From a checkpoint of a small transformer trained on Wikipedia.
Size: 16 layers, width 256, 6 heads of 32, MLP 704 SwiGLU, 13.2M parameters.
Architecture: RMSNorm before each block, untied embeddings.
Each number is 128 + 32 x the weight over its row's rms, rounded and kept within 0 to 255. Layers, rows and columns count from 0. Numbers have three digits each. The size before them is the row's rms in percent of the matrix's.

# up: layer 9 MLP up, 704x256, rms 0.0929, rows 514-580, columns 192-255
# down: layer 9 MLP down (transposed), 704x256, rms 0.0898, rows 514-580, columns 192-255
# gate: layer 9 MLP gate, 704x256, rms 0.098, rows 515-580, columns 192-255
up514 096:134187115150112111174186169064079127078125135092141134127094145163149136127151158166168072125141126146135184175170068121119088106165143139115167080134118100152117112130153131108192152146092146
down514 103:134178104187147135156177149077094138132148135134181143151086097109136113153164142172121071198149182130131214142162143139122077158158153196148175130097088042127133132173089105117135190111158103
gate515 111:159162088117157088122054162138143134092149095135122130130123152124105186080143121114121047160158112064095145147171132140150114124163068126119115131070186198102146166110108205095101075170101121
up515 108:139085128135106111075148160123139142099111050104083146120079134159033116135120122111110149215150151177157146139091084110142127160139168168105143107126146172173159059119162108121093142110158108
down515 111:150175073132151096084138117101154130086093056140116084127112142141082167133144142121140108187140135140147079068153094114151102126124196095128073097169127124108133144122208111107139105128142102
gate516 098:142121146087148086156151116142123166135116102134082070106099107138182180104150094104098114103143057094128160102160129189097115153125122126143091123131114166104172123078183127109128156184128106
up516 106:107111164127123102141101133140139192137093076145161139119133157118183177104124098112096109114156100094135110155126110099164106103151133099132067125145080151172151106196144125149135135140135103
down516 106:088177154148132123168118134093133120124142127168149108117124088161145117060199153114161103106144097141142061122108136137099108031112144086113129068180092163169102152147143074180123064113173132
gate517 092:126087124153094081102091119083200181117106134119097116095191100156121181091114132143134107137151093121129132189130140151075128038202056050146103120111114147148168147148115194140128132130129066
up517 082:080159104042177089112196134164067057137137134136133071121131129127194120146145124128043097115095105087102132085143090167178153146126202144138167130183095151117195173078165072102117136073091137
down517 085:078114096099116086067092093101164149086107122104095094113158132135182090109115110140100052154134061093103173101144090177158181139141074049174118103143116168114208148144123129056131122135102073
gate518 093:107120043140130154124164101156113080072126116108126075126136125185148185105126138148138131063099132137135188109180122111087084054120181131104079100102125154099086142152108155158116163094108124
up518 091:134110155165082149158179123197085045135124114103052102139148107128148138118190129084147167086084143212098121122190109145162114120164122144079115097160110106129095138146112140174160167112084101
down518 097:149121195079111061138137118119088081150106077124092163150111157130130143197193119064082124142141152150169051133097142206136187165138103085102140146124156142173149144123154122184146138105109082
gate519 096:136073109141140109096107139133129066078105156127133166127110156156163151138134107096085085148125099086168069069168138107122085169078172091175113118133101146085154106104178117143151122054171196
up519 095:089171115122164135149169129124144131081100130126154074160183164114069140089098151152146140094143130110112214217155163154088104080180105106111200125084106144168170244127085160106114149150074075
down519 101:148102128140150154096130156128091076147074090133172149110141173119152178122112154163130180129107101103164106137117119089132068154141164114120160102130102206110132163166070136109121094107108148
gate520 091:124075163118113103145097159140129123152126125116088135135154126137083135163117138107171204091076163126166160102104075161192181153153073115161109110152124114111143062095167104145142159147176069
up520 101:170162128132159096091089126166072104148105131149095099168146059107147135099084101140123055121150174152101102177142181033141126167152116085110097146174132147098133227119083050131132150108124150
down520 092:075088159113116118144160164112182116093183136164141160058102209127110149134163155130157205131093093113095147079086074213121143125098130164163142085080134113099138067156174154153122103168144110
gate521 095:133163134079168157104177121204077161074112092087144138140152145155129164107143149138073125084163145103119111112121156069132198146164061137177111112100066141152129101168160102159123139061114086
up521 097:215117111054138102138121137127147136136166137132140154100179114198157125124137132175184131051117170123183077122147166102171192119093133108062189130131049126123092169134109114065172068093152197
down521 100:096090082142126166207122104096145107193174079151158109056120159182166125075103123135095130117113139135151094122135170126146159145060104105185100115157111085130098141067140144083142112134175097
gate522 096:161126114162155130123172161113161077124148131118109137162166134171146168135124216071161171100086099166120150060132144166092093140147105148082168066103126181143136136120156152120093078126023141
up522 100:112123134123117130175169142186140099155149070117164100152150190107154115109075214115178195162170144092092102124143048118108119140123153111118149098118085124080156156128106133092119140110138137
down522 098:143113120074132107082065086118135160146157060097116157161094161104158162127151138167117164199155162121144105103190117144128159105140097075081160146141164045093124102098097125073084170163123149
gate523 099:156149085073087117135085119143135128099090163077159143093146083117127130105085196150122079131158090124154200079146134129125116122128152145122147081119098140099211107131198132090107111122100129
up523 096:197121129126086111141119142185119124140086131158116091083122145109173119146145179120122107168112106117163167157190135111123106187127164118145106100108094136134149105126115071095119164143150156
down523 095:166124126175098151123098119143095101171182112112132176166089167128086136108114095104141162136127153142198073120117123127073150130094089126143141157134088152179113165112136118137139135150155126
gate524 103:159123088114049098134122109091138147089144135097172093096136161096121110117161128123143102133100132096156151141148127150086131077147125115146198114108119177129148105135146147090160067121153135
up524 100:155103147088190152090085127114155092141059090148123141153160082165092088134094075140134110099115138141100096070127130115141094100090076133132062087135142175133131137107130110155122066136119093
down524 099:162128134135071139098067175125128112183134153102197072138069130128130130093141119133108139074075113074133155152139147125074119092149095083182164109156122068169131196070121118123127099177163135
gate525 109:090131170105127115178083205123108116116109119170101134127175149098133145105088100167081116142167148134107146156067178167109091136104119110143076141119121227084166163103097097094153171210152136
up525 107:148132107124137163107158098151119099117129167133154102136088142105117128112121134101119131137115109143095136149099181170087071117108117048116111121130085171105150175116058135132135159131186107
down525 099:141118189119144180154116127178045089111190159120166151138118117138086162158144128124120159084067107168118126130129129121109142108117144123127122127131102133117116158153124112078133127141066140
gate526 098:143111148122097118060181106070135125090120158119125150189094074154115133096110159071096136152106139110094137146170150145112104173154169108128123077140151174142101155096139097152157091132114105
up526 097:154118102130165119135088128165169132134166066143135124093174166182119133130129150130147074133116098089148182119044099114107114130161091150114134163064066133088182187131150157088145064088141106
down526 103:136153091105115120073162067138143087094159091120138113130135124153073152107141105101133043104103104094155188096118166077079093136192096160121146149099118153091170170085186173158128071097141067
gate527 101:106176118139152105124102118097140131114100113079206129152090088140117228070093168200071115120177166120160172139164083086077119145092153148148091159106150140138148136105106116137118116141100106
up527 100:138128167152175152174105112126084103124118147143052077162110100113099147116111111173116091028133211159143096161157098118155136140093176110158139144056130126178109123090112131128187115088121104
down527 098:154190151151110168117069138110100066126078159143132105137087117176178066067150122115073132099121095166134070168082133155126149072159159131087093130126147109207127160140095102159133099176105114
gate528 104:111126164155028107183164105094090128110091056117132105130082147157177192119132098149110118117099094103160154158140137094063123105135106159152119095047108152116217168146125108116073140155087140
up528 105:108043095102142140128146111158134131150149112146113088178094181152152172131108156147170140191081129105149219149147072082072134099133165098124143175113127146108161193135200158120166101142173093
down528 106:054128081167126161127152084095108150078166114129156134106104119128158157156146145125124142145172130127101160167163142085118120089100130155124202114130138095094152149133115074109112118111118145
gate529 110:090095164106178167146133116119126089105097135131157154134133126104137112087127128082097165099098157135124084109166137161126068113101122160144146085134062173111106113125116135113138117154095187
up529 107:154130173195103148109106132084136096153126106154149184135177183149071151143076106140151147118166100175120099075141198162154187140157113097097131106095156167142181111157101139066111124138123093
down529 107:135075139169070126165135147119116121120146111141134119123140183165106125141086143097114120159150021117191085159151171120087127129137167143188146060165141150143159092121123149140106115136125144
gate530 109:130110150154123175149060135102146085072123111131182111103110189139144167106140142111081080114168136074173127126069135112122197148125144144081137085134127137105117155104124158101126092129116100
up530 108:057158123134167170137108130108141112115155065136129090087145118066183132160134110120062132147169190106150123128205207158158098140087140100086138142092127157115092149127090167097131181058112068
down530 104:072126122133138115129099122110144132125105176133125114101150129161146095107136114118114118133140128142115101118157182193151098150113176104123156099095149154120161143127169145124123149162115108
gate531 116:166148089147121146199143075128139080085138143139085105120078132133120168100092131117147077136101130099180146087167088103055103138164150108089137087129150181147170089092104125140102164106108115
up531 110:210074127159139116118168093175099184137161122095150102189125132136033160148163104121167125098142153120124145109133113144105156129128133115106107161118080140131114163108138074107157087187148101
down531 113:164166124127142142064125169162154145134171111096180126160092097104110124093129137121149090118135101087067122156139070110145127120164125087063130123167183063112085135118194102144132120120142156
gate532 100:107094191141116199143099095078145142064093169077145091150105171119200178079181113173096143108135155094142178145122196133126144136118059137114122136134106164163125169103090112146141172131106143
up532 103:175131136126144189109161088083104141162139136087092110074079121127150127132198105110148107180124107107143139155094136107101125098129106161103190122116112134172114140135129056097091164162105135
down532 104:171158086067132084087141149134159115141157094110155158134151108096078072138101077111134085129101118162135113175125122116104095110165090176086077111099122064094088154122124155123101187144096155
gate533 096:164156124112115105127153149122125121119092116096150093118132163147110107147134127144136155134134107112170138141128159130175070138157099146143125108090159119138151126143184131189176167078110128
up533 098:120121142117117168147150112137125168131126113099167077070061119088133124142150157082147161132195132125162155138121138105180129128127123201133105138155170091145082055136162077191137175145166106
down533 100:085152197184133142124099155190124141137109136129136128093088071113109080090090119097150199087128139136176123101129189104116172128113145106101120130108125159140069086119123119079114119139177120
gate534 098:104066110117165145091082101141126171080121150138166117164154168175078166086107140143105143115114146044116161169217134122119146103119045135153099084126140163044124167106075185123125068173121162
up534 100:100111193110142100175115091127115153166106139196105154119146138116119129166111132129153130170097137146137164112106122128079071075149177118113142124075126151088138123142167123140102154105165161
down534 102:108117168128130142162087130132205168139143076133138093118168127102091125157102163091132116137150098134153168119177113179098072114111145129084076078138150131013117106136107088108138122156176139
gate535 092:099131105126088120167134169137152074153119162104115180139192092163102117137128098139123105142139078125163155096149182140113091177104152085170083136100089139126125170166131112114136109102132143
up535 091:148118117166193135143122174171135123137095141188125137137135113135126136130139073082108123123065087138177150145088179100120130132124111141150063107082127102146167171179171145106100131073051194
down535 094:147106153147120128119161110128119069147166098089144143109095148118113147185181184162137139088183222135106133159115122147143130089092159112085180125121124128129104168107052173113129110138113149
gate536 099:129084095155107130155134066193085134133122178136126145122063083128149198166157144124154140146136126119125124123148097093062194048121164085127165107134100098132184118107146097155150119070107083
up536 098:166120161183105174146148127118155146101119132160051158103114131135127215082088158179128091108038150100117109125133107092090168157106128114111142086150094111112169099189145115171169129114178148
down536 097:101131078043137136157136115103084141126122082121083077123102135114085126127133142113167116125161093166169130152110157150131092106160162048119176098151091145164153123094118162146121065136065127
gate537 099:110117113134102164109153052111086116136098127136166120130135136137165171118169152114155118158127106118166099127101176181173076105096165087183155076115129139125110116168179149080144094133141137
up537 097:115158125159095058081203128156122141079141110101143067107139164153078060129146146144148118124102170191179177113130147090170103073153084143100158089121115118131163187103183157194181119103108137
down537 095:138128132139110123131103188095146146166110118120195109153128158156155163150165120097058128131133133113151160023179174112139103142144125100112143131124156145096101113137137085124127073122097126
gate538 099:129111083094180107139180112153165077112120099105087125132178186111139156107146152202115120123098112094149176147192108157074091165143138144128169119080065144126111187107142174093124125088131083
up538 103:122106106101114129085150152141091143156130062104086193147183106112146149159183144132122118073100114121135162141116155123109101159123122109101110100108150103194114162137115094083133128151191087
down538 099:096114115153009109146107178133096127165129128181169090118052117099156098054094138105159134129102188149089157144156219085152092125121142119133115070151177142175167121169121145129140165179128127
gate539 104:103122124144122192137125164125157145102102142113131159123109127140165164153182093186123139135153088151135173137109149204163150206070119125126172158065135146060189172162143173136128109172127134
up539 103:200107149205085129048112101139100120104119095126101147171119102152116101140151129093146183118176144132166151114087106021100111161125151108113150129107203121103130126134110147130149106065180101
down539 104:067147117086119147137132104110106141098116139107150123182125165072096156036114147119126154153170149133128139132114075156166150181092075092119115117162119144113149095120106105082078145092103141
gate540 099:067131111116143139173100152118145115133063114101088157087094094080153120141131196164125113143085129135145182070125138142104129161230097141145091088131110146150125137059184165102071145135113116
up540 103:112112097152168134097171194092131091156068137108127120133120109148120168164120185117154098177149128127105120108127103070139113132136125116135154134115124119157070082135157169171106105074165097
down540 103:146167175117204131105091117137072124113131126136161106133136123138113145161156101166146064122162165067122067133079160091163071145153094137126137108099207092179112144178115133148132120142099146
gate541 105:149127117110110136121134081107169077119134111116114118219143123145165210076085117135050082118110172122131079221070125097122170127129122142042123137139149136104149118162136141198147151081120195
up541 102:112162097134134120119157110080089127107115114186134081190140103107142159107171128110120143089116169141088104159126126062152101157138177170185172131153189090134178139111046100107097191101163127
down541 104:100109128137149138110084135098101150097105105159150169127121141145108150078180116117189119141128121125136074177128176136155077158067102113162171097095157180156080078156152118170179125105118066
gate542 110:130137120156147115108143086110151162097114112101072123109193087127127144093181141069136128082099142138136133117150137103139136110172135165117122103127118171186165162126170138076127137099129173
up542 104:132081166113091155090120174129161107092118164145118133146119164063091135144100119167126178208065091113118134136045125095107098196118063101160108185173120145095105098176099114194101160122112095
down542 097:164098128165125119100110095137139101094040127081123131127208168119094160128141132071131153106091092182159150054144179121089149134156180165153102121132130089155131110175120145104126132141138097
gate543 106:141172085127076135131122124171125121096121131127105107178126151153114168101074140174152132133099195096145119083100083075058190138182139122176139111048166146122102116158101070093124186169089159
up543 107:081040156109150096137096125099097060142123106124128149143088124081112099131152156128117139072130127119145154110125143089142187159133139135141095135138150133140169124078104206088145116168149116
down543 109:149083144116166126135143133100148090105105162088139153150083169136076159112118186063144177088119132089105178106080149088132134131127175085131128103105148097157149117097160160108148138072093131
gate544 109:191121117134152094154126054137126175028190117096104180082077132145122128063078139113026121151136118122149174135115095076078131165114119114116166123090144106095094128117149136132090151096102103
up544 102:153116139149067131166104139100172144163128160136156118082109178084112148151130108118118181131119128143144101146117114132127118135115148105089140214098152097175099119133077146137123079179158069
down544 102:098162107192070127133077146122102142170168136166169128182154112144079121090144121112190148197080112125159110121139136213167140066107107149139102170176163060117121180133132153143069098119169102
gate545 103:055156118181146091135176151135155157114136134050142127087125141168119138091195158174098116148136158149177157104101072158157171097101125124127171189116125140111149163141099131109108073108124111
up545 104:102191135167170128103147147147098126117162171096192152125106091114084048118090118056119144130105110136149138110116097131202137134113089154111093132116087142148126152160078138172124095094177106
down545 106:145095136045152190073153095173098121111128096113131120141092090102125037112064101106117106092118106126075119100082077134095094172158165108136098064180052133141109111105170151141123101113133089
gate546 097:145138157136150138180086122117089125111112100112175082137121109164085099126112123092128138130103128147162101162067125113071114113102100134145119138145128165192114167122156125106145169099146092
up546 097:135123140168113173137119163153136134078099092106114096092181200188152212141094124124112105139138083124138119150125239118106105167090128127079112114226147107084104112175101177090139126140172116
down546 098:170059184167096143166069122154136136175128206145125142122072161102140066120158130081091084132115129196134101074098123173108169098134081124128124155083133168213130138126129123097142132089118123
gate547 099:147131105105195132111128124121130134139155144156128183145129153149113089128122128130103111119147132144111159120171133119078062097175127141097141104104104193113124165125118151110187125134107125
up547 102:072146101121094133094134164118104090139163117084121097155107129150085129136060097140103108089160173106090077131101113095119183103143119153193152125111146146193068108131148122065125115145114149
down547 105:098125105125131096090160107137128137182127172094112090116153142140146094150087079093109098104163132106118156104141150173125168112114127149103092145126114133123100152078138079184123117136093135
gate548 101:158135139143087168092204128132181096110088174134118118117164146110116122102109125136126136077140111099170147104126092199109061115144124098112164097107081125055147122121070179128152175144143135
up548 100:090165170136151196154218123207146172113124139111115126141141122080169110124132116097127166154181140170113103083165101120132087199121087139135095172182116117111096131109112133122136129151094153
down548 103:076149158126140094111114135157083140136142099119130125108085083117152176179130156126119134220161136140137127143170123078132186180133145107123088168104133117163092117142143125107152119113083147
gate549 100:137176103051145153141087110151102054108122156117121157149127200108196124125101094130117165159090154127095100092109140176133119119088153127126088128131109224118143166191136102139128129127106157
up549 104:132110107162144105126094143096097142150106133125140118135169131178181128117115159094133168135080154120123159174156109145118137102039127044084155103142112147075127120152197153093129130181119129
down549 106:109173165144120161152096061182101111133148161134163141111153146133147111170115117130115127153102131153150152110191163145108125161089188088209147107134128130167131096141154114124137158144179121
gate550 098:079156157155109044165132146189137115043060148099137111138114141157124129128106167085101058130116142140128137125155112110138123165128065048140168104135123153111111141145132166108171165088088132
up550 098:119129189133111102134121160186115168121125121089129113173091097088143128174146173087112166164120098164140173145125128095127158133112048107102152135171122099149116154147166152122160148114142180
down550 098:186076132098125158040085143121141124121184146135145152134084135049184104165107119159118082149108097108147137136058122176151161134114099155105114157164123078166145106140134128197124132146148122
gate551 093:104182145068136124142133061122148063111084210141152114154134144143116111151106152144097095145088187067156137143084133058131164104135094113098114102125121156150104160110184148154185178135134079
up551 097:183096139148130190139150151091101168135094088147149066143126131151100119116109131170138101133114132091126129144129141177111094117093122091134176121104124147085171189149114120116134107104100153
down551 099:111141175132132164143106125100126115149108186121124122121131143155146093078130151165059138160129208101129138113142159080173150100109094110124148084110139154093138180130146146156217147129136122
gate552 097:153067129114128131158150053096064153116095177084158143194164170103136146101055117124167164088143133090162021130133121158126122157127104071188126116117128182113125137145103158154117140095180155
up552 097:168072151134115161204048074138068174165133177089152106172092115096123138132107125082198141097142097135141112176112155144099154141140130090181116162139155139199153135110130150132110158113144216
down552 097:088125120127161121171126149207160130103114085168116104097084117154117105150189161074066119126149143146109191118081157164135166124196122137101125166157124106240178125134157143174156075155093130
gate553 098:137095140137099128112122083105110105065081170129124143092154165169151165093107133159087102086088121136160134188106091110099142103187127141096078103129190160108195113110149134111130093119104158
up553 094:162113127172105119061128109095136134104118173133116155073166182184100140110073176082098092108144073154117086143124070138153141138185133111109091084145127105068172102116157124153088128138143097
down553 102:154185136178135123120109181100126147136120096169129148105177124149112124108119127061099147139146114130093108101135133161178099207130129121161170114131122092137170101182114143148097112109114034
gate554 089:127151127142123169138065161109154166109119098087154171113144126138159145117193124142158113132098107081113127134128102181117073138051163132151120077128079138123134117170119208097155149111101140
up554 092:121108114187162146169110151174125118181105187058132141088104062116150103129096123142167064124199082146193156104089110156168142125110154185139170171175059147066150104120128166067163136054115114
down554 091:097144107163128132188071131105136120120158106103074197138147050133122115150114097116178109069162158135246086128146152145078112190100157157115112155139066170167154078134096109077120079080143122
gate555 098:094114136049110148078125172117140100117136147143131137152142125108124176135130139105139149138147184093133090148134128091110141114094088190137157147169188104141090133103160085112154129163192135
up555 106:114202195107124107123160091137167206160214088138045106106090102145121078128120144102090122083128096122095167116060145146118175123152078127159143137069120136121167114135119140125103100185079149
down555 108:089146140109146179118083147116126096159173098142076105084128154131203078052181159135121143078134170092147119144078180130061152164121075128165147120146091129112099119168134092163063122080111050
gate556 106:100124135176103194176177124178151102108153169181123133102137155092114128076136128137149116109080122129118156160115123095079176083144154141113093086136159159105122146157137131079156154142111131
up556 101:157118140121189096118057101124152147174101125040129163110108130097123080126089099136093146109134131113116133108113121094154098136143151151158146163146116151157096068166170148136114174118095126
down556 099:144151104153127197167110158145118111119105090102104134128158122141088139042139137116182124122142121139115133168158141146134083102149112095124140091143117084128177172151108124092113141174127172
gate557 102:149133124120126112074122173133204117134124128097165143179124176166133146133148147104129127086159114135172087111094163127125169169115135147130140128108155108113145104123154074143101131111114186
up557 101:137130096192195100131110127166126129124118087122115130090153159105116139130102081099138165100137111130132113119198161173131187150094066131106096083103179150140131117121146091115121129141092113
down557 104:143107174127144138105112142083105108094173143136149184161084135158168106230096144125101133164143114143136126164054140125044142088074124094101199152093136107159103107109135097148104168123148094
gate558 099:182116096146088164067176102113133104107124092144110128170125106163117157085113174130077092114097090057145074112133158104109136120130143166103173120138192149126101107107096125131073152149143147
up558 102:050133158154156096148133155155143084138151140079114095149155164167147120146213136169149146129148139138105129121144114110139176119185122113114124182134130124111117117053122156159127133130119116
down558 103:160079106137131115111125106159183168028103077075086113122178156135072125069153164165104134096164117131137097185112125118143116124108155162112176154138201096143105111123132154099155141104160136
gate559 104:122067155108138161110119139150149150114130155134133142081135135121133170123126206107134109158085111131156196115169079195091083199107109147179133139139157185154165122182149107079079112108084113
up559 100:152086092103148155149150113092081175152149164149205163085162146197146118153144130126190138136128117095104147119091144205067065174135140098113151129125187097170102116150096143135153128108137165
down559 101:209184086163085100146149120125154136098039088124159154085118102138140108132115086173122131192162125140132072131084125108130137061135175106112154148128189117102127119137121138161115134152170093
gate560 096:162143119119144171160149150098150061104106158122113164166108139107159152106127112190097159103152135121120068167099152102183123229096094192072108131155134115110133102123146175077138072150170100
up560 099:178125178184112129118133150136161148198148161088114177109120096141154157143128124087131146149124107166147131092157120136132136140126130089123104167128148120179186181135152120136139124091073074
down560 096:124123043139116107122137112119140127066112111181117138073099134150086130171143198162186082141117170127136197117063071167126104094145122166064086160152179149105094176137163168164121081161107095
gate561 094:157144111170119129193130174077191123101054139166087116112134141136134138109151145123104093171067142085175122154130130074166145151059079084106089129103159121171143123093120114120175195129147133
up561 092:129082161172091051119125143137155191125189109149124073165174147095119109136156110122155148091144119106189130085086150110129126080155123121106145157174144113155132152143102128115099181070141167
down561 093:147074163099156154135165140158083104144120168099150164107115138118111138122095091146107179091163071151117148141123054180119093166174113148175121174116185201096162135161119145098140118169079082
gate562 100:148129160144171085074117132054146094087145122067136109145099140178184118115156173108093144090158141129162171090142178120157159155128126106043156118107109151138098069116095161137093145130162070
up562 100:134147187146190157144122071130149106073186114125119063164092078137129119107107083131106085141126157100140121182109135149150124096159105122158144111087122125119095141154085128146134176087144129
down562 099:126086121130119131123114117102136122120080118104141123118131136163094095126109135142183103058165094112086144150143069118151159146124149167107210098129076114075127105111118134099105120195179114
gate563 095:142089138131156178189134105132115119141119147123123154098073122138098136134111177100160062137122105104164149138120155128137161141088108133106158162133147142155132157184170099128158174142083109
up563 090:147164155117118116099128140064169152090158088186135143142154123120154062136152115078141099121190121109178093129133136108101093158100103138122140133165128103150175082138106111128159065056135184
down563 093:095104116151076121182131111152192116127101166125060110104140136117126154138127137122133129128099143118144150127066108173193091082167114114163156148150151122165147095077102179176048125140141103
gate564 091:129189096133131135131140119153143131090137136129159168181132177190102129082131107143169141086097147131086086083104132194160071150132040184131134055160104132115118152100101152154124139120166143
up564 096:143156136155207145090086145084075123152166123158119179088102111085148149160151096145123125135126155119085142139139138108135137091105127126164077125090116117139061164136146059155162163112098122
down564 092:125094102139120132103043120046161127171177103139095158106154137114143118105162171148114133167101166142115136159151138114095173105093197124140159190130142140146097155174210103142142086161131106
gate565 106:222121156145107168165124098151146137118085150186099110156160141154135108105121122089148146101092138090151107083106146082148090148089093129087127056095088172076111165132086142108151124150165084
up565 097:128143152120171092154111171153127124152091101097176152083062157146108124134079149156090101151100094163142199151111094198137175125106147107125131121093179065143167112143130156137121111163068158
down565 098:140158157121132179173136097098142116066145139165075104152158128146173129088105151102137138140162151147150097144175128080075075109123064153088142116064149159098100141098163150142111145115187116
gate566 099:104113172164196070123074117157159129090084060139106185066181128101174164114144179186109081102099137062195108127169156167148042141084137143115103092148109136124123110195097106143090124066134129
up566 099:114138136166104069078133153124069120153107100061153116140144181097099098115177164088074148112151192089140122128161116067139148110126173210116103126152160131159122079069077129069124157118114154
down566 103:156161161140177109139080113094104175152075178166149130072145152111133170116052151222085130037150114136120056124170078120118080105118128122128131117105093168144128089111103055122103092139110135
gate567 100:144110097152161097146134181154109083102140129077101182132146189111100152094108217107136134153183129117128163170172114063089146105121177108089100132108089151137110141080149173083157142162103122
up567 098:118127157097118126121105102116086176131181116122170123171148201087195102170109148127085122110097154102072170157076140166082143194137135137164149182160126134139118160122111162163127160138127156
down567 102:111082163102126164130066095146137107130084155071130148148168106149126115185080124143144154099082151117101143138136152130165141150161114133131148145123137140198146109108150188083122155124159128
gate568 097:168119117072148118113147052215127119123088144046221168111168105088108096092077135113122126090120091097130123115116180146150119121157086148126110083105116138086132135122153156121123204109178108
up568 095:111145067081135147060155117181125116145119113113204153140106049129155182124158145090121110132160122147103131107103121146139164149200087165176185143139111096168119116107118156108110146085176200
down568 093:093153061117162127124130171139134138052134128142091124128097079181170142162136124138139113183186099205185088080128147172144158166174098183100201138128102135148150118153084105126173086155088131
gate569 102:194042089104144093097051135180132129113110112168058138106164144106145152155122167088179220116171104149122149095126105149078187139124083141100139152128142177121098127086178156155141038138113140
up569 099:129112189082148138152093125089067177090131120118135120059092137144137112129107146144110063131143155128163112156116152161145122169140091157126167204100092144105152181157161145096140110100153094
down569 102:095145131185162141106130086116156110152104113108116106086165088116177113156098168133115122144125058119104151143125094144156158085124073106107201124219110153139120149191061146126132170139163119
gate570 101:090140140143094069110102103093139181076117154091111206079074093178120188053138180132152121148128107094162098163139107133098137111128140111157208137107152117137152099097159116120154137093123106
up570 097:123135104136152157167194113129148103146131091170143093158168172132153127167136127128104135178096115095136072073106158138196121089134106091147142150188115143119160139121139110144099117064114225
down570 101:110098156111078148090152110053091131091169147134150169080133132156125120101137168106120125079089112129125068117119091119124147103082128142169175127137085089099164112129117127131164081122117156
gate571 106:129095167201111109089106219117118089115092116143153110113111127134078177124206142119175101105094151131074179110103148107102104156141141070188142074183126204040145133157197108087150132144066072
up571 110:063116114141104113092143099103164120108175082162139196096109157168074104097094129088079124151062125122101169150119129126128146085160133178135146131131213129188067172089149154129131136127183044
down571 106:144117123176096163099154170145130166123068096178073130138091117157090132097170134159126122082095121093127141137152142164108109058151100161140024108058094170100139148074120102113132157109129132
gate572 106:151109121163117100102112144166107155103160128168156099123132156189100168113129152146139124172098173130133143128150112060115106138065122153112149177133141171066189141104113121081090105149196105
up572 107:127147124079078110178109128118152220152129125120167165116112028104101101129101115095140141148094149158127141131131201104164160059184093169108119104066165119167192107106136073105117159099111183
down572 107:121207165118110150148078125110116152151091162152138118055091114149127145118132122130182133111091109181151120144134161125102130087208145145118135132130135142167110135134160110128175101146083146
gate573 109:066133111174099144134126144136152099107126144154171108078110169158116166095141108149139084113141131105168117181166077118093121141158155180134112097138107168069156161104136138124138163169113120
up573 108:169112177130148122148125122133101174110100073122094121153121113026121168134128129104132156117120074152134142122131116105120098128218119074130176138150135120107087144154176108106106093153105133
down573 108:151106152120151121117138088163146108127077142109181184190129151119127061159132132141157119080133097168165102142120157114147117171138124111175181136138115110147132165173178126147098188148128145
gate574 103:125153162127169118120170176156110117114178133127118134123111083125149152098155099173103093087097148067128122185084116140158097099167117146128150114109161149083177135120129124075093161100133106
up574 102:160127124117185122158147123133087092144162134139102147119085116172135190131148112157099168053119164126115103175061096108166090119170139096118118115137162145084118118109146112115156118105098097
down574 094:136090103108130114090126084090160175121131093107114105104132120124151098173102131091152140172097108141118151073162119107115130118130109102106100132123113127168088121138142142147162133120156083
gate575 098:136135110095157114083129143107125159106132095094123106169053069142160176125131159089042128124155130091127108036077140138106130112108154115083094181104137130153107138134116117042190058130155109
up575 103:101154109131181164152105117128121140155098155101149120103142143092138120148084155109144083120114163107151163120068169166048127131144070160081041105148137085158085147070099160075073184120130085
down575 107:064152104145161091109140124148156126130091153147095149099135141091112163094134179130184128084116159116094090129140079115113121135098119135128158118159036130070142154175075205122076142086088088
gate576 100:105155187142082073114171114097124105097051063097165097134113093175129175100142124138085070086056119078159107090146100087171122121092089123153122118141147142158148123128189103122135136095103170
up576 106:111103040100131086113148159087167113149130146150135168134075138095080098153129064079126144122130091158085150094132138062116179183132210194103135111117178108124096132131094140115160102159163116
down576 102:113094049093122145150146180085159127112084123114131138120092090113134068141092087096138175111121104098119093098122119057107130136161113153095126107099175130159096160160132112134145147090134136
gate577 104:122081125080118069081185126122137101128160119145128090107147109230154122077163111142123161136111112095135138121132134151099100058204152118102141115168102186095164108049122131092167055137127128
up577 107:152156148106120180167110123150134133103145136118089116098125135025059145148084151178146120121160150114138168158122098127098184080211128174121161121092160120124130161123146104153119107166173183
down577 109:124111138119067054118123117113168141110088116095121129093140134106090180121155140175055104121076135138124153099087133101131126093205115168072161117139136132075115107123099152169128102103112147
gate578 094:071152149131172182112123123134129058102138131117137078147137132124165166135115099123101106150108144081163191103116174176171076148094114107148125133117160145153118096051132121122034093158100121
up578 098:175130077111127140112129161147157143143096151171101156103107128129125106083074203154138112084131087112137066158145061145089125113146088069119177162113071159099130162196097172165188124121171079
down578 098:101162148151111194146147197099116151126123083174081130118128135146139153073094091100072151100103122122111151129117086148152129130098143144191135114147081147117103087155112155065113127111158103
gate579 096:133072140103098139105185143130140150102129107103157103193101115112081169093090181134174107207138122115147129136154146100155154055085124084072140152123147117053133186174149096113100116125142145
up579 097:066137103125117156054069077178143169117134133131212144106155116105144163098119157138161111171151150138085160181148161073134147073100136150148100131176160165123119144171102127176077132152113155
down579 096:101156105112137115072076119106136151192085117151124158121138128151144123083149139158147146098147128181106189098053156136161098099148126163141091042116185132137106147102100128152141116127117135
gate580 095:154127143118168098168160111103162069118112089080106098125115159138119129153143139096193158088125105132104103116191149151116064132129095154129069073167111136125142122098159146127167175132124138
up580 101:074100119174148177165118133143134135111159120059125142129067120192131157097128126145114148153133177082133149126105137146126163180147154139122114107120105106109132156111132159082097154148042147
down580 099:156152122122120129153089109088153117150162105125084174089105129146130130129114155104111140141154079086099131130164134106165092160128193144079143091160123120056147133182133188158126114133167115